Each number is 500 + 25 x the weight over its row's rms, rounded and kept within 0 to 999. Layers, rows and columns count from 0. Numbers have three digits each. The size before them is the row's rms in percent of the matrix's.

# layer 8 MLP up, 704x256, rms 0.189, rows 613-684, columns 128-191
106:518474496500504518514505502467479540554547482475517534504501458487551473471512459489503493486525524510498518510478480435534517543478487486488485471450512510491505493506534454458500472506498483
104:513518456511469497514520522559497515509491506487482461488456517492533513540501464486508511447520501531514568460486524510508524514514524508473505497487486468507480479510442486563523515486496478
103:450497531509519504506527498490460496519522486521537502504486524519488463519536520515485501493505513479517538497541529462500531485499487506513469506501519481475515510503550483500496505474498503
100:485488517519454497482524469452469526533500497547490543477482476501489437470483516510499531515495497565479484497484502498496502504511492481504519519494524549505457483529494497526521514467497446
100:492496526466542441474492539527513531493499502495545517559490493531500476531508524505492473512496492513492505513502510492494521534537499499490521522500484497507466562490525499513518501507473508
096:505500461504491491496491530451502507487551463516491529502529503450453500487450501499488510503489526516487490493524512513476520477518521493483473470527570457504528528476547498503493517491504520
098:516537538495472445484494491486559494545485495470474494483485513565537488458479502501518485500494472513512513481502468507511493524515500506531476455452462449529482479550444528466417470505526466
100:533481486532511531485478479511532498525503515511484562524482480467455538498514521524498483503474522474457517508509477479554489481523526537497482500519474516475478508547530524506485490514494502
104:501501496516483521482502504465491489477501499500508560500456487508458523496483533454474521496490494545519487487478531483499530502514533523445498513499531498503537460491483480480525500526541457
099:513488516482505509512492474458518510495452514520511494515519515459479518498465543522567483545481552549523458500538496493481484444508508483501453489469500523516510516473484515515531468520483502
101:489510530492528544519496465507465473527516503473464486505529464492490484469474530506506463515504501494531496525534503501517472537491500490529526471517513523542482497453494450476501554525473500
097:489509512449495464511478501464495491495487491426485510478558511490480473487494493500462473523516497533502503487519470478501467479510516510476485526525508493494563509518481469508478504509499518
107:517495464489522497523492484504531475500522522520542441541543472501507453488518530490526489473501515474466499500512528506478507514493471504520472493514521529513464529501463472473536491461472535
105:525490471492469484528488502477506495483468446518528515468526505485482482493484490476527456508519455495490530452527482475488492534500557497511480519517489478492479456506503492525467515492527497
100:494460469503540502519475544434518496499481523494466505497515504513492524494473498507457547519495464502456505492507523544500477474512541481496490491479487514514492488469487489481480504525493515
103:481507505488453482518469469537479525513493517511537523490504518455532540499481546535476514497543534504532555488529465505525547502502524481484483483467463544478532526480506516485474458504500462
105:497507525467524517545506512480513518535474512501518509512507521481529514498507516524565451511542472500448463531525488469448456518477490489497514529523523526515508548468472507522490518500489488
098:497442455525493462525515465495481476513500503522504548503519468507503466489478478515472472544472461503477505540518515487499502505543504522488491525471476508483491507461497513506504514492489517
099:488497535515509497500498475497475450506528522508497513480519438514492471484473523509522497495514453490530493508481454504500484545496482494520429470524468491480508485499537460486522495515526503
100:499526481504494500515526507534540483462506496511498509544498510481480477456525524478472465515504504497515489550495499462509540489500481503498506491508467453467497471520488522505548526486504493
094:514477566531508507505505509438488486485526481492465522495518470520496488492529487547504499517508474522518495495520462490555448489471507520507504486490519482488474493525515515482528532485498495
100:477522526518510485520498506538559500524508523474458497524472508471514489508492510489494562476499519512501506471467495462525532485547509506480478545534484458553482538501490501453499485472475523
099:514533490463498547551492521531520471516495512517502454458491500491503477532524492468488533455525489548460488537493577504520481478498497482493510496466459499497504489508543508506514490492487510
104:520458499483516490517512490480461499517485519478480534529492533499513506525540489458521482486461463529504487539476559496484444508496511490491496462500501544505507485526480514482482470488505506
095:510506475497522486530522516510475536522527458517465478479516521465484503502502496520523454538527468531502493478551526466497471492473533518480449520451495470525488523461532485530515480514470449
099:494491479531495482540512487524478490517499474510485508465505504468463525533484536509521516477467480510490478449481504533483463493490515511502516514493461501492497460487534540467554536502508545
100:534471520545515477518517496512542434512526469497481508483504505483451476513474522516518472502499488491535480490494499499514495500554446482501496516452513464478537512505492495479477515484543525
101:500465496484523517572570500528507483512515440491473506523464508490508533495530464498493472512521468530546541526528536492514486483489507499521497480516499475478477516508513524474518552469486464
095:470517501503512480481480468529509474551500522494535560496469497502490468508501440503559533514489516490505524515464482501494516508505494514507506524541532516513514524498515445443495473503494480
096:483483449493514474507513526528549564465543525456444494533509480466467526537516491502456506492496528462500493517506470548493571468500492520475486503523505496507466444527479510474509511501480503
105:477491514500467527515510465497534482525506488502518519491511552494496519504511516506503501485472502510523486527496484451469505509529496517590512477504501488485492493476463483494545502494516512
102:491543476467497460523474498491504497494461492491486485422462485521488490477449484535525539504495494492480478522530500493493438492508512500531546487480527453522528523484487478515482462472460479
103:540462496460468485464505470496511514512508536532506530517505508505521537476486487465494455469532532496535515502520516505477490517504528475482494462532480480508480545529491517471467492459523490
096:569516520479481535546527518490534536498532470491500498495488494470508456519508536501537488532535481468461511535527487508468468501498506485489462485486490506466537505459495487503446575497499471
106:465467472477493534469479530467485506515495457486470487498482471487515522488518528448512561504508529536512483539473498468480479510513515492528462492494497502534500482506476502472496541474501508
100:546502527515518485506539521497530485473528542504484520487447553520491471493505512476516489439474480492527472492505509503503544538493464467494497525517516474465504534505439504514515508470507459
099:530486522525513499550510517462483505502502482516490537483498496483503537497494496508491482523501484527497495475532520508512508470504478512495526519504520474516497485482538490457471490506506488
098:484537499476527459509502513500502502489547515471473522516477511515510528501525488490506501486472514476486502490490495478534502473469539507499460502505479498504519484467458471486557502540483540
104:517530461483502479512529565516492477539493488566504498498498477514520467564478510489527476545502510494513504512469481454535499515478560482527524497517520528503513485491495519489527505521525477
109:527502460522496505531508503490545501482453522536530504525540471499497474517504461489454500507497572447493508531500531479469517501489496508486532470541499493529465524511501480494523520483491546
096:490517524489528497497467524500487556468500521478498534524469514477534519509478518480487504504506481466485481539488505469520490473546526467514468498528500482485506496435504489478481496480538531
093:518479527494424516514475470493533528513490509509511478548513519493478506496464499501484542535534527510476539492548506509530515516470510504471449529484476505483472528473457509495502532472506472
099:498542495542509487513506507523447484472503492491519484525503495474504511510477515487487523507516472417493489555496507489454527521487473516518461505473562459520458476545458467535470476488468502
097:509505488488523495493467525503527466521505454479514514509491478514537489502456509508484505510506496496497554528523497482574477559539477468456538448505510487507469520483541504534546502471508511
096:499551521473496487443466541505503513477480492493487441522484460544502439496541519502558492510499481544496490504476502456506475473505508490532509498499509495480499497483453487500468505461499492
099:473467502468461488466504488462514536502530475532515551492487508516495456487461490465482498462522515522535487488479518546501469438513498524501482509495513483545481549505517508470507556490485469
097:518479491485513453513519514513515515486517460516490454491482485483510512522486493501554496499488459537496501518470439462501451468536476503517454513491521504543538515521498513555519488544476498
098:497478488477459495538483469486505469549518504511465512480480502537519472474503525538493508503525506526457482538534512539518504487485502547491487474487502509495524433474503485510489532504540498
098:505545500516520480508521492493469519510480506493536499455508491513487502483464533486498479521572489474541509526463533471494473473485489529472497518492533519512515488500484459476516541482461511
101:491499481477504476522507483469486511496514503478488497490438506472515518507511483492557557521498524506514508505554493423507467481504494539473481466461530516501546524498529504515525499488508563
092:544488535458504476510496504507474527521543476490477484512519490552503536518495526467486520503546496485526478516506494516451558474483497503559483493519489511500494523488501476531485517483467479
098:497490450494443505477524495495526497515511528545485470477489512489482464504511471496478478510487481472456452467546516516458453483518480478510513520502504532491476476499507492522479528474449526
096:504524492481499500515517518499521492511533544502504549476497502476484473518508482538449498524473486430520499545499486512461479518485523492486497528507480504492487451488509556535522480506501530
102:500483466498492472466498504470492473494452550487506451517494501538515518480527476515478545485508490504503476503493526498461522537523502488494484540520547500497474481468466472488497481477489525
101:466500462518506539483541530509498525512440448509510521463514466498508501524548458538523496510507502506498541505485511501503448456517486494504488454472490521548509525525506497503469514481527492
100:499515499514490507516492504514498502470451489481511519486544497489496500489486525529449469465513455490491549478480557479513476497530547431490453475521548484486505503475476474467487489477515509
101:506511513515542481540450466503530505490494554474472475497469460482504490472535494511483487436480534495520487482515501537507457517485566532494504491475470461462506506480459506482480478500445492
096:516478527529480509513498536513420470519513483508503502499527516465497505514499533570500507516527501504530538511497551491502538483484471466539487499503506496497508489503517495500518487492515495
102:467488493503497486465500531493512512491467493488528474508509492522540569523500489462480506460472501553537474485484506421502480457493486476466485507515500491531492486515503512543495497479505466
105:493517484472494466463522507465485465533513492437520530496515466505484423501513519493467502513504528433512486546557500539498498486487516525471488487510513494460498525514494485507498529503501516
095:518511523502470472500484519491471499519512479513519512490539467500527523453565458443506488509529521506501482528509517452536497456491482497493497506508506546526500521485522465494530496496507516
100:445507484510483509478519505463507505512494477499517506464503497513480542495504484486473566495532509543523445529464543503505500509466465518497507549500439486490466476509529495458532473521513530
101:518495467490515507504513487507498486510472494499510517492472531484492541509478485552454516492486453508493518467457477502487516466479481463526543503497479534501552489516452498482475508480490492
094:474478478460520502527586497558497475449482549473529531511480512512519450493497508510490532497479481464514556524527499480531532509496463508503482514510520517483507499530470487446459487476491476
094:508512490456512504517467516475498509522482525470520525494532477500548494504433536500477487513491496483531508497504505484470494503485517481498545464493489496536491496545524498518483504521496446
096:524496470529519495525502536475459496464516530468472486478508562476484520517468500461482541529482522502525517536504472483505541492459504490476491526511497488517523487483465497526518495488431486
104:491485506511478528503508511541468520497507507459448492519506482480465478560530491486507478479532515470511496490548486475495511535487513511486484544508547471479475543459494527528473444510512485
104:502518501489505481574538476494492531508500534438497481509497518518460543505495523521494500506474527535491508473485470497486504484497525457519499485502515507492502460468457474498484486514493509
101:477489490525500458446500495504464491469487526443549524505531507546478483500481494513501500500480544472530459414510522513478487498505521523526490535507509503521532520478488487503508475498515484
097:512479543537476504507502489521520541480515480502577468511472544493504512492482448528514496537477521475512474486448479554484496513481521506502487437466526489502516552501497506493516480527522505
106:488492476510490492514455461492518527509500495476476522541453501506467454513535512473484480476478516508498491533502524538490540479492534485552520516524524538466484468506515469456523488502493485
091:482483501496482498499519490456502523524524531495480523459513500512502522461522454474454500537500539495464478502455504463521511488510498512536504501505511539528498504515560473463466501503510496
# layer 8 MLP down (transposed), 704x256, rms 0.177, rows 613-683, columns 128-191
083:490507510506475482513483532469497507487473499443503462512496504519502449539540474475495520545514532558517504479505465523455490519519535502524521492472511489486524539470542497519509509506536523
100:539514527498463514487541504510461504517488509496510519477515502518487452518510474499484506500482520483500490478505550478514461541517494463504490466519485510525524516461438496476512502438487557
108:519444519496523515487496473482484494484517484482529507544522484531503457452542550478474490487498474498504470492539513510502523501538500438517504495481536542446531531481461489455511492500470523
102:501522549560476528483533474456517534518502539525525487503463474508514516544520520514515541486515524503500510476463459499489478496483534509539486488479551515539535486482473475506543500473469446
105:507495455557549477510517485482503498499501419513489520561487494516493532542503474553512509511504487502507489526508508503472511485519484472495483467511511524511492553520495511503495524493505514
102:497464484486513510494498507502502508501526530533505505503520487478501502526496500531504544450495532549491518515520521533479455480501498512447517496460491478531523514482507506515528492509508532
101:508516514472488505503530515528469521506511516475492524488532526501479435463476499521526524479525527475491486507529540513525494435491494496515516512500511498494532521525488464537520496469487566
107:572513519446509527531482492483503512526478433521520513509502531528480498509528470508500488548477512482492544504530508523509474505507535463472515490523459532457485515532479499517455478521460517
102:488502492532496478525487516463469473546501484481508494489508492526485549507512458474477474479509512488501521506472522546435506526498532481499542497471488502460512541497529503510516509515544485
098:513514532503485488486498482480532496526533508542482503498510480507496479498494463487474527540507474544466479502577545518467534533451500501472494476494496478528516489492524490502517492515539509
101:507471486472499473542498514490497476528522511514545495484491498522501483501508495491506498534516488523528502476477467490484505504514497485523465511501433501536484507511513543494520495527527523
096:522484497499507484545573448476493477501519492566484487526498507485535459483481521471486471514507480503475472565498494485487492494492527489482494542506516503562559479511506497460477483535514536
105:466436520514466534520484531472524464519507463486534500512516486472507510431499482520472505480476529524496489472529481492498499529485507521454487529532524514481506477496504488458494494546499499
100:518502522502534509473501490491529478500488516565465520544477516526512491476512498552507484506505519486493453508469468548489463508512493490509497547530526464554468497524510504507544466510513517
097:482530508509497503525534488493518557510542503531580482519520515496477532519492502498497506467519495460521495488501501507538500514495509482447502491505499522472496499492495449508506478492510523
103:549522509500450520480544464503478481474502476422515551471484463484505461531496478495494551478498516468508482531515498485545518540456471507526485512521475503517515478506529467476475479490509472
100:478523487544479509491462547490472514474533516494492494483529476493493508493463484490536477496484461482509492541488520515505439536481529539484531498478487486458527456473437507524499523509556557
101:502476481534510525463462473492482482467521472522488490476479504439488465474531467512479476510489486529551469514492491528471510478472486469484496492528484500498484500478522517471500519461472501
101:537515526533505460491496521534470452497531537516507469498549468495490473491493482484442488486494463544523497522493467492518493480480467478515521489487495504442467454523499468490521481502528550
101:505467506493527459545511512503524547495464516558473515503508497504535477477524493480487469483509472437517555499519453476554474504483501514502502517543470522513481509476528519521528508493467466
096:506560532477505460517503477521451490491493480531445489481540429530498482505534490507500498497482468497497544502497512484465475472495489495507494528498525498488491491553464539521502475514514527
103:486550521501455498500530497520461503531505501507499475505497479508533522527525486477491479518530537501514487511509523452518496514528475469545515505513498500515468474475466541490504460482484475
103:547504479516496494535486492514544509495523470518484477513544465486516499518496476532491467479511509518466501491475467533500495468510468474506492518487478512552530486518526522521516479530551507
106:465486480457475507516487478530460467519507484468502489434536501489511487493519489521471520438478490507475490509512496522517494456495469463490472506486503506492462497484506508506490539492541470
100:517477460490457468451511470451515526479472496494478514469512508502505478452483461491490512545490545520503496517526475490493522526463548511491512538478501527517504542513481506510510505520512531
100:498520508505515454493486517531522512506522473509484494466510520535533455492553491486484434510507509516513495504539514459511485495507504527529515489516487486509463516491523458499551478511527498
099:491439482514486520505496531532505454539503480493498506509494475516499462483518484500474497491521513497467521478528471483532490519490482485536547517504476495523488496482496514564481495533468528
100:488487491506529493486483449515499485509493516486518509515500550510534451479467499485479492514537485492459471515494509506480522469467479547495481522505488492538498512512512527486544507494475536
094:524533512525478477514488448541509454482477560505530492539522485479523481496494451453465514477470501493498510504516504507453458504481516528494497494542505532497511519521475501492451495452500495
097:505512475510470512481507511489479530496474495535489477514518471478503530468478484539517517518474482485545517525483528540495488508484506485511537518496506500518506496462475501526535478502483509
102:502494494491518496481491505487467490504507498498505552485481531493468506456515527461515507476502476483439482547487489482492498530534499512486520533560555457476503481542516497494458524482502480
101:498547513454508505504501494513540513503438436489513490492581517510495506486520545519477529508482491458498493466495521478498532520509476517496491493458481509493518475505527496505488485471525463
106:485480462495496508488507515495515497523494473495561528459486475493523535481485498503506476503505504463503488518499461530491507494515488475478511449565506491519511502491492524482478487547510487
096:543501575471524513452521500529468514504493492463479481484481512466487490507488493509494543492534503473536478499459509511479491473513541460511486464463519499483541484535484472515511509478531503
099:505540483526548521487507471476459443514548493511492510452514535482542519506518544506464502500545529511454508502499518447533455530487508511462483497534487520490485473544519541503517524516494518
101:477468476498498494494490493528525517517502497475484490498473509489504451520492480472492463501481496445474554503486526493492474520480511480489511487515527521509479451511487431483480455491491515
102:536477463500497483480516521524465548537524521502467526486551485498543493491491509516491485500471524469450486531528497505519470502511514511516460474496499487506504452483543490470503522493468487
091:499491499469507531493496473554539508490504501489495532498521513530517444512456518499483487488488526516480514508520447492508471487477514473465517508503485426467483467521507473497533526538507510
104:483500543465492477529509540492469514508541520455482556450481507514536462510508491487480502526506510515472501493501507464485440490507509450557478519553512474479499519530517495513487456531512486
105:513501498476509507540482549563519511469487540511477568511548499502503499468469499501474550460526512533469493470522538479564511515485493518551478508501498498484438499459488507507536511471471480
096:448489489489476467533476556474491506509482530523484497500492457507486447477507498525493546509488474489507529481505501512513482512465486483504516481517497488463526463479510463528482491541519463
095:515465498470503521519495492549509530504472506504516505515553509451508492543520464526508489503483551516522478535529501533500483534517522515505476486492479499506481469487491497498490482520471515
101:471533511519478496516563446500460499480561532514486488504467450519507490473457512487499510525525471433525511527483463529527519545511483519519495486479532502499528508477493488501499484515469471
096:508473508497512462509516476522545529507474538512490479523481504529445519503530488521543524520494510515485533489507460515456478528491487523528508542504500513458518536521526511495527512512516502
100:509461462493524497498510479514508527502460545493472497457481491502523452512492465501553520467462484521507486465496519541498469497510505529480533523500552461551485486486489540446489522495498467
100:504544498541493487506480529455472530509511500492530507472497483496497506524502475485515468515481514508503492479499532530424526513472494482443530493529488498462478480528519492474540475508466500
101:525459460466506476485515523493503551498531506472486460499505498511529469483525507525468490477465481514511504476493509509473494503505477524487512518534509467505551492513541499531493473479456508
097:431512531524510546492491481503511479545534519501537501514464525440505472489447484497507516498492479525483473488472495490547483481504523517464462493509484469535500566511493547504474500471499504
099:520470512509472561487502484502494468523499518491452471537489506495559533510496488509471474481429496522478477463521476525475499515469505450506522499481496501536469532493525546534549495483494470
102:487494452496496483528520519522522468542519462487526491499463469504495511473538500526495491496498491544477526502486545483480494505500516552527503490539510492509482457521491502505474559529503524
093:473491476502476500521505456492506516502484527505477496500481472494506496497497460489530517484497495471499506488509492488492486490509476491463524513501518503491511468478516461502537506462504523
099:526473468498479477469497516530489479477493501503483487493505488496477529499470492490519501537518500519513502486480492456512449510488527455458540496557508497515476515501509466517538490498516527
084:504469515533508577469515484493492532479499518519494494504523529535512517527510490514529503489480483446466497497503485453530499501466519534548492534517496487507476452463488488531502505511494494
105:493507487470482485513515490468479512497467542499493488477520521506505513478496507486536547541501504503458501459468460534450470532489504470546524495539501506519488477523492514534507455511524512
103:462455507520528482470508533511456481521462471530498509494498478508514532465457479501492492506523507502499460456531511514535497505516489471457490489481511497545512522528522523485526472504490538
101:512496543468489480490472554492504539497478452476477513433497520499482465467512511530522486519516507488495470479493546477483485516498531526535493513490519459457507533504491478476520488476467494
100:470498576478485517461492497455487503501531478499502499490531555474462477511517491515494497507477488507488477503454526529486483516496518467524502510481489531455477512501501520515488514534487492
089:505534537495487469516490506501541452526485444478509501500493497493544475530492484526485452500494506512540543507482518480518505500498451510475518511531511507498505486527515466517496565471465510
100:509508459502550453533476520487520485480496487497483544479490479511521508512465499498514508489505470543521492506448489454478513487489538490508468509520502475475449505505483524533523487494467507
104:499502466501444509492491441532521521517504464520513446480498484478527461495503481520499458489512503460527527501476472483494441494509491510482482467524530500486482530447524517505508479487467487
101:489518513502534488466508523511520485516531473494482489439494477515508499424518510470484458491519504521563439494509487505532478451493509474496513515479548525480471512450489508528510524512468508
103:524495493493487515520544514512463503479490504465521552541515517473489508526537540510524468503472515547501507472461525477533529497507459550516488445500519523487483493500510546483519507477472513
102:475509502502491515504493574468521517462534499475478484494530498528509463557532507496484503488488486481489506477480509506517501466489473548487527492495489503479490530447516474473487486514472551
097:485541496534529510502506499522446490512496454485487495521538519516491524537462510506507488533503489497511443510510464496471483516463568486518498514492522508498498490473548495516486524505502482
096:441470472488512487471529466477448493498519517512540507476477476530470557474476524512488491507499468476506515492505522488496519494487534485459527525527490513476516492493508478483481465512554461
096:512486525457491511457539473521491480492450490528486505454496518497500501454515505492475541496482505512461519510505543484536512505519483533467495494463483480524496502487485555473463509461493531
104:500476480546531534473504510505505528524516507497501487511514468485449484503523501533514512500519515494480530472483469537454487549495544485490507540491492493456471518502505512514520479504491502
104:476506514497520524527527537498559557476547460493480474452519568498547526534531539550490478495485529470504515529503532500469531453464521491467524464507489499494519474518480476523531490524477508
103:492520478483479469538524492550496539506525489490489502495491479544529503469512471482488448503477471512493506480471513486522483477489484525461498496487494514527528536470506520526486489540512482
095:483525505514489496488522482479494499511510539491535512537472505485496482559490478488527454507425507513547517540529548554494526466489518540509498513491466485488501466533501523524484484502519482
098:443503493481476501508523494488475521491511517513506531538506536464484475491529498513513489436492471459507486505503472506503561524446477479534448487448488548476486514511515475493471516483470491
# layer 8 MLP gate, 704x256, rms 0.185, rows 614-684, columns 128-191
100:444467479552493475515467513468451514507533474471485492518514519520518491509494499515506468461518524480518525526453489513489494526538526554537473505511479495506493527494527471475501508519521511
103:502539512494542488497490491497493455473529459456459474446503455482545448485485477507490556476495485467495499506511508513542503472493491525487542507454498470505521512515514485517520513503472452
104:544500506507507519516513486475508487548510479479470544551475524491527493482496519519495537533528447501479513484494524528520510503505498473506508472527470483541478528495543431506432481460520457
099:494506503491554484503478474470501544502525502447505521500506457518491531504508477498525493522489495525473515518551452536460501461485517482486499490430491513560520498527457531551502489485497476
099:486521507453471516489540512499513500508520539509481536500478448526535465542503510505473529505492490501529526481493530518481510533518517533515492477562476529491466525514512504448468509475473510
098:548505512534486490486500484554507495547481484491508534447519516515482539483552497544518459498544522473518518487491537548488496459476504492555497503520490511479492514496478513547530484481500512
097:502462487512516484505488509488497513525507505497487509491494477534511479516470552489430519490486517464477471451516495490537522455483538506519502511503474523514509541561464487487482481519461523
107:488500479506505476464582505497550525512483471463523518522492511483526442514513490486527542471471521522496476506498471497467498526487548455509536506465463503506522551536535521523515477511482468
097:487509474462505521535490511527468492528494543466508512512518506522496539529465535505536439507476517514545443504536477519542500481509491471549453529435536497464479487471523506501506511531462477
101:484510530470495527501503530525517536506474519481494471520505498484498518521489507541534488516446501539483560452478488495500461497556482474495524472494547523527541475483451523535467479485510536
103:532532495518521503469528485462480474497516484543484481460492483535519489520538521515523528509541541450493536508516493515511508473478549517515497515505472521502480503501499516483503465505534496
103:455468493469487507528457525496478507486493483512447560487503485506477455507496531518511528473518522471493521490516480495553545547480520463506528503524429480492488517469525521489457497510502564
096:520500499520526499488483495447526510510481496529519469536544501493507518447470495483477503477520473488515464519465507500555485474478477497487518509514522526463538486458515506472554475484496508
100:528465508478527486456469494539512513514530486508487481511487507511512489527498486461505524502505503472538538475474483527458488479486524501506492514536548458458480481490535523518494500576503538
104:515517507446453469461492518526495502532492525482507499521518522497552488498490503479518504513476530521531524583504494499548525515489512513488493544477487512531512518499494533453495485483503491
100:523482464508489545487542468500491534518490477502518497498511539527502505482524492488552500520532489490486465527524464491459513504551476483494493541490485515487519492456474551515504462496503473
103:513529535494509504482504521508533469438519484525530465506456507457483526490561505503476509519468500467516472503493413511507545523498474487473499509467481507528476551486503508497459512489506486
097:476511447494515466499510504527480497561474542506513434515513473459523532519500479521510509530507489515474502543521505492518494512493459523534532493517460533514488545514460460483498492491476527
098:550469536474489477482485534463492513501486539469453509485507469533490509528479547464488540503435500499452520515539517536471491488497525512497502525476504518514486519500490455523524481505456539
088:522463479482539527463499473491497468465490517530499513512493477509507491472449472465542503516475467511470487511475516488492519494532523496499547481495484424493499547477537518484485500472544500
104:521498482531566501487489491492470498506525481489481501482517497519499485502515519528542502452498464464489503492452486513489519451484497478482450532464531507506473461538515443503535484529543491
101:505471490481483503459477512468482543480485500500465465487480484506534475493520484536500508484496491451478494525468512493557499514504498487514472524519502523465511471485444495466473558494463471
097:538448481511493526469550515483481485499478507494471487516497499487465479504499495473513483529498533485512498525500486499462467496484490495540462511521556537527516507495510535501543479500473508
099:483534477468464439483522558503525481522521489515478489546523499486485480514486486519495516503522468473517498512464482524512445509481468503501568518536552507549491491501433500468497481540498530
094:505482456486533504511510451524478480477509487456487467488472463552511508482486504496502522517486547464554494505505491503463552509478518513501530481501451493520483471484496524528460462477514474
099:526461482513477475481499493457516514498502479533529521481518539525485492496523494513513552487505494552511499465499494538513476523497497469485520492470509518515514507491506494533482474505511476
097:529516465477456474533504505504479486477538522548486468493527521483486517484526517510511547523506508517498470519521527524538471495542544461518505478482477500493518472460505517513492475502490470
097:530486491503510514517540478490506497511500462490505492476480496491532541548440512500529521505514490524520475452515471473490469496451526479554518520522552521497492478536511506485481549491526454
102:478473494463538503460544474513495533465485499488559509460497519432532501502524465509494501454498546470506489535492513486512502498508487521498525509569463495518479483516545547516525525525496515
110:484485498481512531503468540478517523479535511488491476502518523484499544482503493506508502469534452470506436553473530458512527491497522478523523542483467520498507498482499512430511530488487488
101:558472511471535556503504523488499505473500513529473471515534477531500534499495534480491464466490507512485471511538498470473537502479537477518536489532487525491514454489509499467490517507466516
104:527498487460514496468462503528505498510486489502520490495479483504494520462493508457541482457508528525508544469515503486533518479538483518500440446493508522495466504504482519476484483486471532
094:462509473512559516488487510491453498516538446477515483531451487505494470509496505492511492484497543488497471507508447478499554533537513506527480512508480501462467518478481502545536500515510576
101:464483523471505492489513527541506538523508482511515487492508478498468518476556512517515483484529537489564482525504505528495546525509506477494510462521488510525519511472495531513537467475493513
100:469496529489476492470530483506457493472521529525544494491510520534445498527511513463518502483499518487464518521535486484500499481514459475508475492527525513512506460495516417503517465479502518
099:457509488520506500502478521508460470506478533469429500492466559486481501507505552500460496483521472460537496466484486502524468468504524492537524483528489518463506466489460548500510488507443491
094:473499457507521491502483534503504514486480542499476514440504467443505532470505477504542488486509518524455513484475487478497533483508509561485483537534501492506493496482516552507509539485481489
100:486512482485482517493480495474472471535530496466510484478529512519557493518493530443532520505478516523534513477466489516515490542539514494512493483507469485502505489499500485458541470481501463
108:498512529489487492520484501454487464553506481494503476538484514486482467439519506476530498554481561479475530480527488518463486504529493514472532521514469508526511522533495498472493465496454514
094:494477431522524502537491477514513479546497552510502543531519493554545516522553525553487482467521522495520517474504476481469457503477470500483517531482512505524486488466521492551457480543473512
097:453482477496503481491502534489501535502541553503508554488523512463516534510513530475482500483533505504501488479474519491523539523516524524532513480443482491490466466497514542518507531517510487
101:482475468521446514452515514479477471505502486503482504489505478510526511448497476479506503526461439559487502510510480513522536505475514530505510515461484497520508520458511536500531499519483534
094:544499541462534514482518491519483541476449509492505489477496519494508514468507439501481510515489516528454528494497527504561486447543479502507485463499463515506526496538522524489483506512451548
092:478484520476483438515498475479480489478529481522483491517500480551529452488506491498516498545485507492475510514455486515454505519510505446576549439441520469511501514536506491514471508499560521
099:521498527556484553513497469535470533506562471497527511528493484466473551467545508511491486525478459468526468500499507493484471555458493506506566489496491515497484488504517475506469483497503511
097:544525542478525461491495503536512533524495499485512475526481490461514462462493504517491486507481536497458540509487531471503508458514513435472511516506453531526515551494549469480504481524442536
102:444534506501543533507513514477486498524491488487495511544491474517534514500504474514499504491479523507505541507529473514497468444510526532497502507491514531535522454466495534518460476520507520
092:475491534468552480510496505500525506500500490534548526500513479578451510479473535522522516498526506488514550498471511496505482479528478507509558533482489480479510488522471508519456491476480521
101:500533535511490518493509485493508476498525524484522503465538466489502471521524475474473514471494523479485502480535480540534517504494486503488499496518499533511527504529479475483489470495488493
094:504502496552464492487533481459459513457503483478420496539506489449521482492482517492488478472476517541505540539505543505502437522505498478490488498472508493487518441517480520475534530490460511
103:500504450516466480510457496499509465491472500487438527493484471457518499476478493509521521527456502482482556508523514465518470548445475504453509482498523494492457490494486518517473519513480505
099:455501447445499505483494477513496456504544534481475471468460497506509510525522495496504478532542481515457492505487488443475502544478502546476468506512527493477533462495521489499511495543489517
099:495479515495488439508480559505487506496530483506467456546519503520493518451469492509517443498507455483525535505499520487522509463510505480469483522557465481509454445501495537494514531497482500
101:516506490494549504546496491504486545503488493485521513487501499438466534526520504499484487512497468447536498518496509494506471467533485517450503501488476511549542505501496449529530485521504500
100:473472534525485529513509528484498528494504492493452474488499471501472506447532500449552520502482539510486467470492444487501511504451530514467510541531521515504490521490492528497460496484462490
102:517484494487502483506497486476500520489479521494456507507482538496539524502471534506482498496463495536458554451534479509490468528495505482452499532504458468485508482525498523493492533464485501
096:487488506537522473471488477561509519510487523500509478509539555519506506503527511526478491542524482516474507500550511562529499488537509485521509529463490519476497509505522482505507463549482525
099:512524510509523520493509500522482462515496447486525537471522526532456552483509505430471502512521536489544478535494492496566503562535525500502523513482511508496514508523483487499519524466496493
104:499503529526482502470508477501509478492505496522465500489501524533508513519494477461453461498512546496547485485451518488545502545546481508529509551495487480488483508527508507505459487493448507
099:506495501512499502481495516522521502524543487505490508488509555543530513541493532542510476518513512542503486489504447510515513558493486554536521492541490501468485475505502554489518487482539538
101:491501549525557501476453482508540467481487503471488486478511492468509538519499493502461485498495521481494470516508502482520520511535533461512488484509549503486469485526479444501500490502537477
094:527512480513496554487480521473500485475521513517473482485516541487540490489527467468522505504523508508508479506501530489475509512484495516483496474504513540491536503459511510508484499510504512
097:467530520471526489483529462561497494472489460520468462490491516524513481545519493479496478507529502506525479499466484506480494520493488503526497478492529526466503506492526516495472529470482523
096:493482545500505499524530555518426439503513464535499463462488527482485473487497491500505495508526532466496459463494549527484481519504485505477536544543468524466563485476499560502470495501512494
094:500495519480503469528479508497467497488520473519458467508479488495525508473540450511495508471491491470481495472470524539514496496473492499496527463490476530513518471481480480538543500503476512
106:510457472487489507509505512523465519477538531477524515472524512514538485522453508474463511464511461488474470503514479513475475474490579536489504516523495465493474493492496503494461465469460487
100:525508507511502514452484510470565496462561470470478522527496503523509524470486499532497478493501500478468490508484512503535525497522503521504498471534501487516504544449519485465474507504504531
104:448490481520489522539510496498474513471490547490496493497482510504524477452456497486487543545515475553480533469476544484472519487536474523495531519507509493539503513471529534477445488512477489
092:492506512502506444501478534540523514508516516479543478519489511456561500477494452543495465482490494442513495478491517510507491522498488579510481509525537510444483525489474505487495522452533514
102:473521487520481478499467497523469519482483477517547478475500528503527478457462490479478467506565490471497520478464485524497478503495516485488476499492529530508531500461504481526496498465505517
094:499470465506474508497521473508499507467531476516535544477479496492485535497522509496510498508492536510465462518495526485546471532500486519527526500496446520473504481486481554482482497500517507